Weights of a small transformer language model.
Size: width 128, 2 heads of 64, MLP 512 squared leaky ReLU, vocabulary 2048, 1.97M parameters.
Architecture: RMSNorm before each block, untied embeddings, some layers without attention, local attention windows, shifted keys, capped logits.
Training: a variant of Adam for these matrices, 138M tokens, 9231 steps.
Each number is 128 + 32 x the weight over its row's rms, rounded and kept within 0 to 255. Layers, rows and columns count from 0. The size above them is the row's rms in percent of the matrix's.

# layer 4 attention key, 128x128, rms 0.211, rows 82-108, columns 0-127
size [131 100  85 151  99  76 114 120 107 104  89 106 114  95  84 107 104  94  94  80  93  98 112 112  98 101 102]
[[ 64 122  93 112 153 172 166 211 133 180 202 133 119 125 140 157 132 150 113  89 114 141 137  88 126 110 160 151 115 155 122  95 112 145 164  57 174 118 152 130 122 136  95 142  64 141 119  61 142 148  99 103 118 186 112 104  89  87 130 129  94 160 153 104 148 134 192 163  86 154 124 133 190  88  98 107 105 107 142 101 123  62 117  94  98  90 125 112 167  70 140 174 122 112 138 150 142 145 127 141  99 138 133 206 133 162 133 162 117 116 177 109 125 147  76 149  95  92 141 144 110 147 117 181  63 180  96 135]
 [181 130 137 212 111 110 145  65  94  63 107 174 160  72  88  99 154 114 145 143 117 153  96 147 134 122  99 118 171 116 162 121 144 161 110 215  85 133 111 123 125 119 138 129 190 112 157 146 112 110 167  92 171  60 166  83 166 104 144 156 182 114 113  98 120 171 130 115 121 124 113 170  85 180 165 139 179 109 130 140 110 150 150 126  87 122 137 175 120  93 139  64 117 123 139  77 137 111 113 162 165 165 100  95 119 143 129 117  93 120 103 115 174 111 176  87 156 203  72 158 146 128 108  98 125 117 163 102]
 [190 157 161  95  90 108 132 176 117 113  70 123 131 143 115 144 114 169  78 154 162 132 122 160 170 146 131 113 145 101 215 145 154 159 137 157  99 135 171 120 167  89 118 154 165  88  81 160  97  98 146 141  92 164 143 186 126 105 118 152 146 144  85 126 122 173  93 136 143 115 190 124  94 137 151 149 100 120 168 126 160 181 131 149 150 167 113 162  54 157 145  56 182 151 140 114 156 125 130 159 157  90 116  74 124 142  72 113 111 152 118  86 107 168 153  89 141 172 154 146 170 221 164 141 118 137 158 142]
 [ 81 105 120  99 118 204 123 166 173 187 194 126 101 132 141 179 117 148 112  80 114 143 146  98 104  90 156 149 112 157  91  99 120 164 174  93 150 128 139 112 113 153 114 156  62 142 132  68 160 156 111 115 116 180 120  71  84 132 145 105  93 173 143 144 158  88 150 156  77 163 112 121 189  73  91 105 142 153 102 117 112 115 102 117  98  99 103 109 135 150 144 156 111 113 133 145 111 137 164 110 113 115 119 174 143 171 118 159 140 141 174 149  85 108  53 191  83  60 150 120 107  66 115 170 106 187 105 132]
 [ 95  84  15 161  80 132 118  36  70  11 108 181 141  98 140 114 129  99 137 133 102 131 159 110 109 154 130  75 133 132  79 142 166 110  92 164  94 143 109 137 121 149 151 123 196  97 125 170 115 155 125 166 158 149 136 128 181 160 121 165 107 140 147 135 101 122 179 117 129 168 143 170 119 183 140 135 119 136  92 124 123 149 132 118 147  87 146 108 166 105 127 123 138 102 120 127 118 163 125 126  93  83 118 138 113 132 156 102  41 145 118 119 152 171 145  95 162 161 127  80 159 109 131 117 156 145 159  69]
 [127 131 125 187  47 156 191 176 113 100  39 135 147  99 135  91 107 158 139 150  93 122 116 188 101 148 139 123  92 145 196 134 141 171 140 132 104 129 123 141 118 109 138 168 148  55  96 177 124 107 139 165 141 154 162 152 147 146 152 170 117 150  85 105 140 173 191 148 138 144 170  85 135 124 170 129 165 106 110  97 186 151 188  93  90 106 105 152 168  71 183 119 103 111 114 113 162 104 137 141 105 115 183 108  78 110 131 121  85 145 121  82 159 180 151 102 132 154 128 130 148 191 121 156  87 130 149 118]
 [ 96  99  77  92 213 101 111 126  87 191 132 143  89 186 154 196 105 135  95 110 152 100 116  89 128  87 174 139  59 141 137 109  87 115 146  70 133 134 155 149 155 120 129  82  77 144 167 108 146 113 126  92  77 181 156 150  93 144 157 135 160 147 188 195 143 145  59 130 169 107 123 127 158 133  95 166  69 135 188 103  94 129  97 116 153 145  98 119  80 159  60 161 144 134 146 151 112 171 142 119 139  99 184 149 110 134 111 130 136 100 128 163 124 114 143 133 158 138 171 133 154 121 121 154 187 152 124 149]
 [152  44  50 144 102 175 141 145  62  58 106 173  94 135 122 174 121 120 187 157 110 138 181 104  93  79 121  80 142 131 118  82 158 107 113 135  90 134 182 197 160 118 161 106 136 130 118 138 155 148 123 140 138  95 128  68 112  92 126 129 139 108  87 154 159 123 145 188 100 120 114 128 120 108 130 110 109 145 119 132 146  65 113 150 129  62 175 146 145 106 157 108 159  28 104 118  94 144 130  90  76 114 168 113 121 149 194 141  71 119 147 102 133 143 114 175  92 127 138 164 129 112 130 124  98 140 124  94]
 [ 45 132 174  43 126 194 175 239 152 184 214 117 133 112 136 120 148 141 151  75 118 118 183 123 123 171 109 161 153 116  98 150 114 155 182  84 173 116  88 116  76 130 127 186 135 127 103  64 138 128 136 119 116 153  65 119 119 123 126 105 104 116 110 101 129 128 123 130  81 158 129 119 175 123 148 130 131 140  86 122 118 145 129 124 134 124  94 105 108  68 149 160  90 142 113 171  95 110 161 120  95 116  79 134 161 160 118 150 126 108  66 107  88 119 102 116 117 142 139 110 104 117 130 160  53 122 142 114]
 [115 199 144 141 122 150 142 114 186 162 111 128 105 155 139 141  96 167 132 127 142 133  78 172 128 171 137 110  85 125 115 139  73  87 105 108 118 153 116 107 123 101 127 154 128  69 171 132 149 144 105  90 142 198 145  72  88  93  95 124 136 135  68  84  92  84 129  88 111 140 117 122 122 191 130 107 148  89 129  86 116 170 116 151 118 123 104 111 134  77 158 136 102 146 132 222 152 155 161 129 148  49 158 123 101 159 118 104 161 163 168  60  98 201 141 133  66 169 170 177 141 102 159 164 121 143 111 155]
 [120 105 168  72 105 126 139 105  96 114 183  47 177 161  95 115 126  90 187 135  84  98 140 157 128 170  99 171 162 124 107 150 143 193 127 143 143  98  66 115  95 128 136 109 141 141  87 137  87  82 132 152 129 105  42 205 156 103 131  98  98 107 154  74 110 169 130 124 153 129 126  99 156 136 141 130 123 149 119 202 129 124 116 118 167 127 127 108 144 103  97 143  85 146 118  84 165 108  88 118 126 125  81  68 123 127  92 105 153 115  60 168 119  82  83 113 100  90 106  70 102 143 112  99 140  58 129 139]
 [172 140 136 157  82 164 110 118 193 132 169 158 114 152  81 147 143 126 104 196  98 127 190 108 132 103  96  62 119 131 130 126 123 133 129 111  81 191 152 116 111  82  94 117 153 116 115 153 101 147 125 105 117 150 137  87 140 118 170 169 115 133 134 100 146  93  84  72 118 104 111 168  89  61  88 150 129 169 107  82 145 140  63 145 118 151  61 132 113 144 143 149 144 128 111 119  98 136 159 134  99 159  64 180 144 116  92 129  78 108  56  53 150  75 116 118  65 145 126 125 149 141 136 123  77 109 199 134]
 [158 158 163 159  78 119  99 174 161 131 152 125  97 134 132 128 150 139 173 114 113 129 149 124 112 143  76 152 163 170 125 128 113 126 116 151 113 137 111 170 102 144 171 136 120 130 106 134 144 132 165 152 126  82  99 162 164  90 170 120 134  78 130  32 118 150  95 112 119 121 131 151 116 104 147 120 136 170  58 154  75 120 110 127 166  65 116 143 145 215 107 128  92 115 158   0 137 123 108 142 128 152  52 143 151 129 126  92  96 171  53  97 141 107 138 109  91 143 163 162  97 124 119  97  61 123 102 103]
 [129 118 157 137 145 119 182 104 127 127 171  88 169 111 143  83 154 133 156 117 109  85  89 116 147 149  89 147 158 107  77 132 146 142 141 139 129 161  95  38  32 129 109 126 163  86 118 147 101  87 116 153 150 118  71 115 173 129  85 133 139 163  79  68 131  97 119 145 114  95  71  99 109 201 167 111 107 106 125 101 120 131 120  90 173 130  91  90 139 134 193 149  94  97 170 160 148 115 164 148 132 153 101  94  81 149  90 145 181 160  90 158 114 149 139  64  81 178  79 136 144 155  84 108 150 112 118 128]
 [143 168 141 133 125  80 188 218  89 130 160  72 145 106  78 112 119 114 101  93 151 158  88  99 163  90 133 156 124  86 159 104  99  99 168 136 123 114 154 132 107 118 128 104 117 157 104 101 103 115 117 148  37 107 125 146 169 112  96 147 168 136 160 140 152  99 125 131 155  70 102  78  92 157 167 142  65  93 149 149 171 120  91 168 171 120 121 134 111 141 189 148 153 106 146 160 172 117 115 164 106 188 119 112  94 192 120 141 147 135 173 101 154 125 150  95  94 161 119 160 177 186 116  82  83 148  73 108]
 [126 207 135  98 156 167 115 115 194 113 125  73 131 147 124  89 149 138 152 116 179  65 112 142 118 181 138 132 139 112  94 108 112 142 110 127 179  91  62 148 137 139 115 151 117 118 129 142 144 125 147  95 193  70 103 134 127  83 121 106 120  78  93  95  95 102 171 153 159 150 136 159 127 175 118  95 184 120 205 137 129 106 134 165  91 158 209 108 161 141 154 125  86  82 150 105 178 112 131 131 155 112 142  96 157  86 116 167 146 124 155 108  97 114 101 148  60  49 140 113 116 126 190 150  79  85 134 128]
 [149 137 132 105 176 128 148 146 117 143 150 110 170 148 100  92 141 112  57 113 132 125  87 148  84 104 120 179 221 118 140  89 142 103 144 173 145 100 121 102 140 107 138 144 127 226  89  96 126  91 140 133  67  71 122 166 106 108 149 132 109 123 119 156 133 140 135 161 138 149 140 185 142 152 111 180 107 126 136 205 109 112  85 151 114 102 120 127  93 100 167 171 150 150 138 173 127 148 135 208 125 181 109  41 147 189 161 120 128  98 109 174 119 104 152 128 154 112  88 148 141 151 196  75 100 146 127 141]
 [171 109 118 158  79 121 160 188 117 113 177 125 120 125 102 125 183 158 120 135 132 142 237  68 138 121 129 162 213 104  99 128 134 115 151  79 108 193 139 142 114 121 128 173 123 151 142  73 128 127 163 106 118  83 116 112 160 101 173 126 158 124 130 105 142  86 100 139  94 113  89 127  75 157 137  97 139 160 121 133 141 113  90 213 148 182 111 148 117 121 124 117 155  88 104 132 120 123 142  97  76 179  70 115 124 178 139 139 140 104 137  78 147  64 165 116  77 131 161 130 130 180 105  88  76 117 156  85]
 [137 172 131 166 124 143 126  34 185 127 123 144  99 116 154 168 123  35 194 133 140 131 106 134 139  94 161 123  76 141 142 114  99 132 114 106 142  66 115 167 158  68 122 107 175 140 165 135 137 168 135 141 193 162 154  98 128 107  80  72  96 129 129 159  63 114 200 116 108 158 103 144 144 168  66 101 139 142 126 147 145 113 142  74 105 129 150  81  72 159  76 132 157 139 128 118 115 161 153 141 130 146  91 108  76 125 125 174 116  85 114 118 120 125  88 128  76 104 157 113  93 161 102 128  68 109  98 121]
 [173  93 183 163 101 181 111 166 137 123 179  93 172 130 138 136 135 122 141 104  68 153  86 172 105 164 190 159 136 114 109 147  90 129 149 157 172  81 113 123 132 116 128 158 140 121 109 105 142 171  63 167  59 193 124 133 154 154 142 124 112 113 128 192 133 120 152 132 102 134 134 101 109 125 110 160 126 138  84 170 157  97 101 125 204 148 107 122 137 170  83 135  91 185 138 116 177 166 121 106 112  66 108  78  92 177 113 135 176 139 155 169 134  77  66 133 141  67 142 138 153 162  90 123 107  93 126 178]
 [156 143 129  64 151 155 117 121 102 142 119 138 150 153 129 158 121 132 106 157 104 127 138 127 130 113 108 154 148  87 161 114 197 191  98 154 169 128 137 130 109 131  81  81 138 112 156  63 117 140  60 107  94 152 143 135 174  85 119 123 142 176 150  67 156 161 142 126 111 147 165 151 118  61 125  83 127 141 126 104 157 207  65 145 127 202 164  86 141  99 158 204 165 110 150 176 204  83  79  79  94 139 139 149 108 111 164 130 103  93 160 127 108 120 129 143 131  76 114  98 126 109 155 151 155 133  64 134]
 [ 97 165  76 121 123  80 128 165  76 129  87 161  90 122 146 177 123  91 104 114 150 172 167 118 129 137 133 157 209 124 138 157 157 114  93 116 149 169  83 126 191 128 135 178 130 168 144  82 196 211 135 157 121 177 146 129 115  91 157 128 106 143 137 142 139 149 150 120  84 143 152 161 144 171 134 126 123 158  53  96 127  99 111 149 162 135 182 142 126  87  80 128 171 116 103 112 118  98 186  98 104 154 136 136 186 139 182 126  83 149 190  95 137 170 140 115 167 164 132 113  80 113 123 140 114  97 187  84]
 [109 108 124 131 124 149 114 117 117 137  75  75 121 143 120 144 131 125 212 166 116  96 114 109 118 123 154 131 120 171 139 147 187 148 148 136 113 135 128 180  91 100  76 157  92  51 153 121 104  78 133  93 137  39 138 159 208  83 116 180 196 115 146  90 120 162 158 149 127 106  96 156  74 120 131 132 157 124 114 180 166  61 118 131 149  64 181 103  98 161 135 127 156  88 118 120 178  85 129 103 105 171 130 131  76  87 112 177 105  95 157 143 149  76 133 141 141 110 119 105 141 156 123  86 149  92  92 138]
 [115 162 108 118 148 120 138 121  97 132  71 139 144 124 116 148 161  92 120 138 132 170 107 120 132 141  91 126 210  90 150 180 124 139 120 131 121 103 164  84 182 120 120  59 120 143 123 111 137 115 119 113  41 122 130 131  88 117  77  50 129 131 107 149 139  97 132 126  86 159 126 182 184  75 189 134  72 109 117 114 116 127 122 121  86 146 194 187  88  73 150 105 193 136 125 153  91  79  69 166 151 137 159 155 153  82 146 183  69 149 156 122 113 179 101 141 159 129 127 155 125 115 126 165  77  98 129 114]
 [127 142 155 184  67 164 165 106 180 135 154 136 134 101  96  69 159 160 150 126 117 103 191  91 185 125 123 137  83 107 157 156 103 138 154 150 103 133 113  81  98 140 133 125 135 160 111 165 116 122 163 141 193 128  86 138 148 172 118 143 122 137 138  84 135 121  69  90 127 123  98 131 110  51 153  85 152 121 103 138 131 188 149  81 155 142  58 141 125  95 111  51 135 172  89 150 108 125 112 126 162 195  69 194  78 164  74  83 139 158 128 138 121 138 145 105  82 144 106  89 107 112 115 115 100 164 175 118]
 [109  62 152 144 117  93 101 112  77 127 149  71 139 135 107 130 107 130 172 166 105 160 108 156 144 106 157 146  80 152 111 100  99 129 146 134 111 132 138 199 148 141 134 104 113 168 132 141 106  66 163  89  70 136 110 193 109 150  93  84 133  94 155 177 186  93 191  76 192 136  95 125 175 172 105 177 117 159 138 129 111  87 153 170 127 104  59 181 128 153  90  93 147 147  99 101  82  94  89 117 101 121 111 136 151 117 173 140 153 159 144 102 186  73  94 123 140 110 124 116  91 150  82 137  96 101 176 136]
 [100 161  84 136 157  90 129 168 106 133 108 152 130 142  94 116  65 167 115 137 146 160 115 123 148 157 131 161 204 122 148  73 136 127 115  98 129 226  98 157  76 172 140 104 133 144 130 102 123 169 113 196 123 127 119 121 143 105 181 143 151 153 157 137 167 126 175 111 118 129 104 183  88 183 165 170  63 121 103  95 184 100 107 114 163 118 112  95 148 170 117 128 134 184 108 133 118 127 109 119  89 174 145  59 110 137 147 132 118 100 174 101 157 182 186  97 198  92  95 145 157 123  83 107 149 141  88 114]]
# layer 4 attention query, 128x128, rms 0.212, rows 83-109, columns 0-127
size [ 97 103 121 114  99 118 122 142  99 107  94 112 104  85 101  95  80 109  83  91  84  96 102  89  99  92 100]
[[159 118  98 114  60  93 194 116 149  53 130  31 151 162 148 124 122 109 131 112 125 146  58 125  76 105 142 104 139 111 126 110  82  96 142 165 115 144 175 119 109 137  94 143 134 130  82 140 149 124 133 177 119  69 183 102  96  73 119 137 102 140 115 153 128 101 155 146 153 164 150 118 201 129 150  83 153 140 141  91 134 116 110 167  90 140 148 183 116 144 160 140 176  99 114 207 160 144 134 144  96  54 140 119 140 132 136 172 131 146 198 117 105 161 140 145 122 131  98 127 134 194 135 153 163 187 164 144]
 [ 94  94 169 117 175 143 140 134 159 108 172  73 167  92 154 120 116  91 168  93  61 129 165 138 128 142 115 147 127 113 114 103 126 141 113 132 104 129 125 186 119 123 120 180 151 128 146 123 103 186  84 114 161 110  82 113 160  89  84 153  73 114 104 126 122 118 169 192  59 138 118 126 103  83 133 133 158 136 101 144 143 103  91 123  79  76 134 100 178  91 117 113  70 114 128 129  84 143  50 120 107 160  92 117 159 133 145 125 109  75  98  86 102 138  81 126 121  34 150  81 168  56 147 125 159 110 172  99]
 [109 117 105 195 102 139 117 103  91 188  98 157 102 100  77 136 113 126 103 150 149 106 125 120 138 142 176 127 195 219 145  98 127 174 195  64 106 165 142 154 115 117 134  95  58  67 164 109 159 136 165 147 143 116 144  95 131 129 126 124 219 143 150 109 142  82 148 138 133 115 136 163 129 171 151 162 154 112 124 117 103 102 166 101 117 122 159 156 127  96 148 123 136 107 140 137 123  90 209 156 177 144 144 112 129 101 108 138 129 112 110 151 163 179 186 111 186 107 126  84 146 170 112 151  65 182 105  95]
 [123  87 175 123 149 128 165 120 161  80 155  88 155 151 150 136 136 124 177 127  92 124  91 165  73 111  84 155  95  57  93 127  76 111 113 196  77 137 136 140  98 133 122 155 205 159  95 111 116  97 105 180 167 122  95 131 157 137 107 196  61 155 104 161  63 158 116 139 129 139 109  81 114  52  98 144 147 161 118 125 113 143 101 102 124  90 148 116 171 125 107 136 134 110 143 145 127 125  85 133  83  67  92 148 118 161 123 130 153 160 111 106 111 157  95 136  59  78 117 183 132  82 142 139 144 105 192 121]
 [ 94 117  73 123 145 150  96  76 134 111 183 159 149  78  56 114  71 135 143  99 132 131 159  88 140 123  92 101 174 170 159 115 142 104 123  98 158 139  80 130  90 107  76 176 139 168 164 107  77 177 109  96  95 122 144 161 117 152 112 139 119  95 144  93 177  99 126 111 101 123 124  63  77 110 204 147 115 143  38 149 156  63  85 158 118 137 127  82 103 122 160 117  95  84 119 101  61 131 141  93  75 160  94 139 143 114 117 151 105 112 142  83 112  98 102 113 145  90 136  84 146 130 146 129 122 133  94  84]
 [169 124  48 158 129  89 125 110  90 153  43 176  70 154 160 117 104 124  82 156 168 161 123 156 126 128 194 123 115 128 128 144 104  94 100 107 128 122 176 164 166  92 121  89 109 109 127 164 150 137 175 174 136 177 168 101  95 149 105  97 168 158 119 157  84 145 135  97 127 107 125 173 109 160 105 161 128 113 182 110 119 133 143 151 151 143 131 209 131 165 149 136 153 110 156 114 153  93 109 124 136 127 162  86 123  96 204 148 117 182 134 135  94 116 199 142 207 200  85 136 110 160 133 131 125 158 121 108]
 [ 71  74 115 142  91 151 103  86 190  78 180 213 140 106  52 130 104 142 160 138 133 120 134 106 104 109 118  57 150 128 102 112 122 166 148 171 105 123 117 160  78 111 122 176 189 123 166 114  75 134 127 146 135  88  79 144 142 134 103 168 117 110 135 113 119 167 172  87 139 120  96 112  71 139 177 135  93 149  38 144 189 106  72 175 108 100 132 114 170  89 152 148 108  96 108 112  86 169 152 110  76 121 109 155 141 116 127  87 108 166 133 123 125 102 101 131 129  89 119 112 179 144 134  87 123 154 107 111]
 [ 97 167 182 148 112 142  81 120 162 229  75 146  98  66  91 112 104 107 108 129 162 109 121 142 150 142 155 121 134 214 137  97 159 183 140  57  96 162 160 114  82 122 126  99  48 102 171 121 147 175 132  94 128 166 144 148 112 174 115 126 184 149 162  72 145  93 146 152 160 109 158 142 144 154 132 145 121 155 122 127 121  89 155 106 119  84 169 139 159 141 137 186  96 138  73 156  85 124 212 136 185 163 138 111 141  96 110 105 139 107 126 130 135 131  94 159 147 149 123  93 154 141 116 137 158 123  82 135]
 [114  94 122  74 250 118 135 139 125 164 154 132 145  92 143  95 106 188 128 102 154 113 128 158 109  90 137 118  86 166 122 129 107 165  81 103 117 117 133 128 109 192  90  90 143 157 168 127 165 155 139 123  96 109 164 118 109 122 149 135 148 183 115 146 119 118 116 168 126 140 174  68 180 103 131 106  87 112 184 162 105  75 138  93 141  84 169 104 136 199 117 147 110 130 130  75 175 192 170 129 133  48 152 107 115 172 156 130  85 147 111  65  96 125 108 164 135 134 164 125 155 143 129 176 113 124 122  81]
 [134 147 237 117  92 126 113 115 123 145 103 119 145 107 149 114 154  87 123 138  99 118  89 120 105 171 148 176 104 121 147 119  93  86 141 140  98 119  81  86 150 155 159 141 120 175  90 142 122  88 100  72 144 175 117 162  70 201 112 184 109 125 152  84 102 119  95 116 153 159 121 122 107 114  85 139 153 152 175  93 117 175 145  84 111 129 123 100 137 137  69 172  97 170 150 140  21 135 148 129 184 133  91 148 123 118  89 138 192 118 121 210 158 139 111 119 100 146 103 174  83 116 130 117 136  81 128 130]
 [128 133  99 153 216 161 125 141 130 127 149 181 115 111 125  83  88 108 174 112 106 128 154  64 141 128 124 121  81 140 113 139 118 112 148  90 255 170 131 181  95 117 106 100 112 107 112 136 125 106 148 132 167 175  94 107 147  95  56 141 132  97 148 105  96 195 131 101 136 164 118 160 121  99 137  92 154 108 108 149 167 161 115  65  85 108  99 100 162 142 157 132 100 159 124 130 183  97 116 116 134 128 149 144  71 142 118 156 102 168  98  73 141 128 165 115 119 181 165  58 119 137 123 126 117 115 119 161]
 [168 161 185 132 174 101 135  98 155 135 143 209 114  31 109  95 153 133  85 175  76 118  87 120 190 160 170 129 133 129  87 171 183 141 153 124 150 108  73 101 136 160  79 117 116 150 129 173 162 127 152 103 128  94 138 112 118 146  64 154  84 136 115 117 141 129 105 134 194 176 128 158 154 102 149 129  90 134 122 130 118 138 144 112 159 143  75 177 121  95 128 101 145 149 120 122 119 141  90 145 149 144 131 173 144 167 122 105 209 134 129 208 184 142  84 122  90 126 135  81 142 109 104  72 150 152 145 163]
 [ 94 148 181  37 171  59 143 125 127 148 115  88 146 105  95 126 107  96 113  83 146 156  91 101  57 133  73 196 133 111 136 150 116 133 118 125 167 119  89  87 157 195 148 123 125 188 117 105  96 142 131 118  99 129 124 160 135 147 137 131 123 160 141 120 107 181 132 155  99 157 142  90 202  90 117 145 152 110 145 177 116 123 158  72 140 128 175  99 117 201  79 144 132 131 118 157  64 172 144 122 132 103 117  83 122 108  98  65 128  63 118  87 132 150 128  98 103 131 122 180  84 121 169 171 151 115 130 154]
 [102 144 131 100 131 134 123 161 205 135 147 131 130 116 113 135 112  97 137 121 149 148  85 133 103 136 142 129 131 130 133 177 155 156 146 110 170 141  91  91 141 173 142 134 158 129 149 125  90 144 119 121 217  68 102  86 134 134 124  54 145 107  59 144 145 177 130 142 192 133 129 175 173 105  97 116 167  20  74 136 139 106 114 166  91 130 109  66 106 219 111 111 131 155 112 129 154 139 124 162 142  93 113  99 136 128 147  89 101  71 113 104 147 102 178 118 125 168  60 156  94 119 101 181 164 152 112 120]
 [ 93 136 167 133 104 156 157  95 155 139 156 115 147  98 150 209 127 156  66 143 131  44 163 136  74 144  84 116 116 114 163 128 102 119 130 165  37 121 137  70 143 149 122 164 126 131 110 114 174  76 128 109 126 121 136 159 111 157 142 145 102 149 135  80 136  81 105 149 107 142  77 148 145 151 102  82 118 178 138 157  82 119 138 118 102 100 150 114 188 103 132 127 103 162 155 129 148 201 128 173 152  90 166 131 123 139 178 132 118 149 200 149 132 159  61 127 136 142 156 188 170  88  68 108  96 135 167  90]
 [110 163 108 136 123 137 145 112 121 138 166 120 148 196 107 117 154  75 156 129 141 168  91 136 128 166 150 124 112 104 129 169 143 120 163 129 107  68 137 100 139 114 102  73 128 106  88  96 170 109 151 127 177 160  54 137 180 114  38  74 113 120  88  86 145 118  97 180 150 157 112 162 144 122  98 132  79  84 169 130 134  92 146 162 118 121 150  56 117 142 103 166 121 158  65 129 180 116 114 120 138 111  67 132 140 114 173 107 178 125 133 145 164 104 175 143 116 159 124 134 131 161  30  71 134  83 156 156]
 [ 89 152 192 147 122 133  88 138 222 124 101 156 120  73  98 153 134  52 166 131 134 104 105 145 155 107 108 105  91 125 124 153 159 177 179 141 183 129 147 104  81 143 145 119 110  95 139 144  69 118 176 150 141 114 115 121 136 128 117 101 149  44 150 116 111 158 179 100 221 110 107 190 175 122 129 128 109  76  89 148 166 164 130  98  74 108 137  89 180 151 166 167 101 175 105 157  87 132 182 144 134 127 114 109 141  75 171 115 124  96 125  97 154 140 136 153 134 154 149 131 170 117 110 152 160 122  97 116]
 [168  98 119 132 129 155 115  83  80 130 144 126 135  71 140 195  96 114 144 136 111 143 135 142  87 168 100 157 148 132 139 182  56 151  59 145 172 229 144 130  53 111 137 140 131 173 156 100  66 180 122 124 142 160 181 158 120 165 136 158 115 185 137 124  86 129 128 155 154 110 162 107 124 203 113  71 164 154 111 171  90 133 151 128 183  83 121 145 137 132 140 155 147 117 110  91 107 168  91 121 119  88 118 108 160 100 143 171 115 124 163 152 119 100 142  82 130 108  64  79 139 144 126 160 157 113 126 159]
 [148 125 162  89  89 113 150 126 135 132 156 105 146 148 104  23 140  89 155 135 104 187 124 179 140 154 131 158 125 150 139 132  59 114 134 113 155 164  91 145  93 140 168  71 108 114 159  75 122 152 104  51 179  88 135 127  74 143  71 123 155 108 112 157 100 118  63 100 124 128 189 140 132 129 144 132 181 153 182 105 112 226 135 110 115  99 110 127 124 114 115 196 161 118 130 104 162 111 142  95 131 132 110 121 159 164 118 164 128 114 128 189 118 115 164 142 120 130  79 106  97 133 140 184  94 124 191  97]
 [139  75 209 170 125 166 142 187 133 118 118 152 117 187 107 113 168 129 172 129 154 115 149  95 116 158 132 149 152 143 116 119  89  71 143 128 103 120 135 155 145 121 160 190 136 176 107 178 108 129 160 170 162  96  78 109 128 215 201  94 161 118 140 116 163 116 150 135 117  83  95 123 193 141  74 120 212  89 151 118 125 116 156  98 137 105 110 101  89 110  87 139  78 135 189 137 109 151 181 132 159 141  98 140 113 103 106 163 112 110  78  99 189 122 112 114 144 119 168 100  68 122 113 117 112 133 150 162]
 [141 119 181 181 153 210 121 156 188 140 136 166 111 131 123 107 141 113 165 167 156  87 167 148 105 120 152  94 163 156 133 114 163 151 116 160  37 147 186 114  91 120 132 150 141 128 126 169 112 140 194 159 112 105 137 159 176 151 194 130 130 120 145 152  58  92 125 114 210 108 129 119  77 100  83 140  66 169 147 120 139 151 169 145 178  96 113 133 180 159 160  88 146 140 128 117 187 118 103 127 116 113 117 195 130 118 140 140 132  90  84  54  96 135  91 136  91 115 163 157 145 142 133 104 131 132 145 121]
 [208  72 198 117  80 105 160 112 175 117 108 154 119 116  88 143 119 128  64 150 113  39 133 120 120 162  87 144 120 107 158 125  80 104 131 118 196 165  91 150 115 126 146 205 102 122 122 126  63  86 136 185 149 164  72 128 155 157 148 135 147 119 123 109 150 109 183 102 170 146 130 159 100 184  98 160 136 132 150 110 127 180 152 136  96 184  72 102 127 125 135 118 118 183 117 141  52 131 120 147 107 132 121 126 154 155 153 108 152  81 166 122 170 106 164 119 149 148  95 133 120  89 142 122 153 177 116  96]
 [129 110  93 146 131 134 155 184  79 132 155  87 113 146 144 139 135 174 148  97 128 155 129  94 129  84 136 156 142 165  92  78 148 149  96 132   0 157 150 118  90 130 173 161 141 172 134 105 173  88 126  91 148 166  80  83 169 123 181 106 151 162 136 168 170 116  95 191 152 125  76 131  78 161  57  88 159 154 138 144 127 116  92 137 155  95 124  52 104  73  74  99  99 161 130 107 162 148 111 162 128 116 100 151  88 124 106 115 143 108 127 160 114 107 119 118 115 138 145 114 109 105 169 104 156 125 122 180]
 [ 91 167  55 112 192 103  99 180 125 141 136  13 146 147 156 136  99 148  75  97 101 154 108 112 138  90  89 172 128 122 112 169 142 140 139 104 131 151 160 139 128  95 139 171 124  95 108 143  79 112  63 120 126 157 127  72  93 109 169 182 102  68 148 185 165 175 168 143  98 174 136 161 147 130 122 128 158  88 133 143 138 127 121 127 119 110 114  33 128 114 186  92 161 108 119 133 112 105 114 159 147 154  95  86 146 117 103 163 185 100 130 108 162 108 119 128 118 179 111 139  87 110 121 149 165 118 111 177]
 [175 133  75 192  72 143  97  79 100 128 127 155 174 142 176 192 117 129 107 157 108 116 140 167 166 116 143 115 142 114 102  99 110 160 163 120 123 127  98 111 166 142 145 119 125 152 138 154 153  61 112  83 149 156 141  73 103  89  83 192 131 131 146 106  84 141  96  92 191 147 114  97  21 119 135 135 169 115  54 103 122 138 101 141  67 134  90 155 140 140 180 117 130 168 129 112 100  88 146 179 116 109 106 146 101 111 124 168 141  96 101 161 146 108 189 148 136 162  85 109 126  98 163 146 196 112 130 106]
 [152 131 144 169 112 162 129 187 180 123  72 157 104 133 122 101 152  81 146 205 159 153 139 131 154 118 106 117 129 138 110 171 170  82 148 122 145 141 114 137 173 187 111 103 150 149  99 213  63 179 122 114 142 142  93 198 172 136 157 121 107 122 162 102 119 116 161 119 206 107 171 171 147 110  68  97  88  85 118 135 162 131 180 137 121 135 144 105 142 140  94  99 101 127 162 163 159 124 166 118 115  86  97 118  79 166 136 148  99  91 117  54 107 118  83 115 136 120 154 138 141 130  91 179 188 126 118  83]
 [118 122 100 134 196  39 156 109 138 130 162  43 122 135  65 110 135 148  90 150 147 131 125  86 126  87  82 134 122 125  86 171 168 107 102 116 119 142 183 157  95 121 132 110 105  67 116  94 140 135 113 114 105 181 123 180 162 136 133 131 121 116  76 155 210 102 128 110 101 191  69 159 143  93 164 128  79 133 173 169 123 152 160 190 116 193 153  98 145 124 116  96 155 148 128 149 174 121 112 121 139 112  98 125 116 119 164 106 157  77 151  82  99 174 138 101 144 137 160 112 123  61 141  89 112 157 136  97]]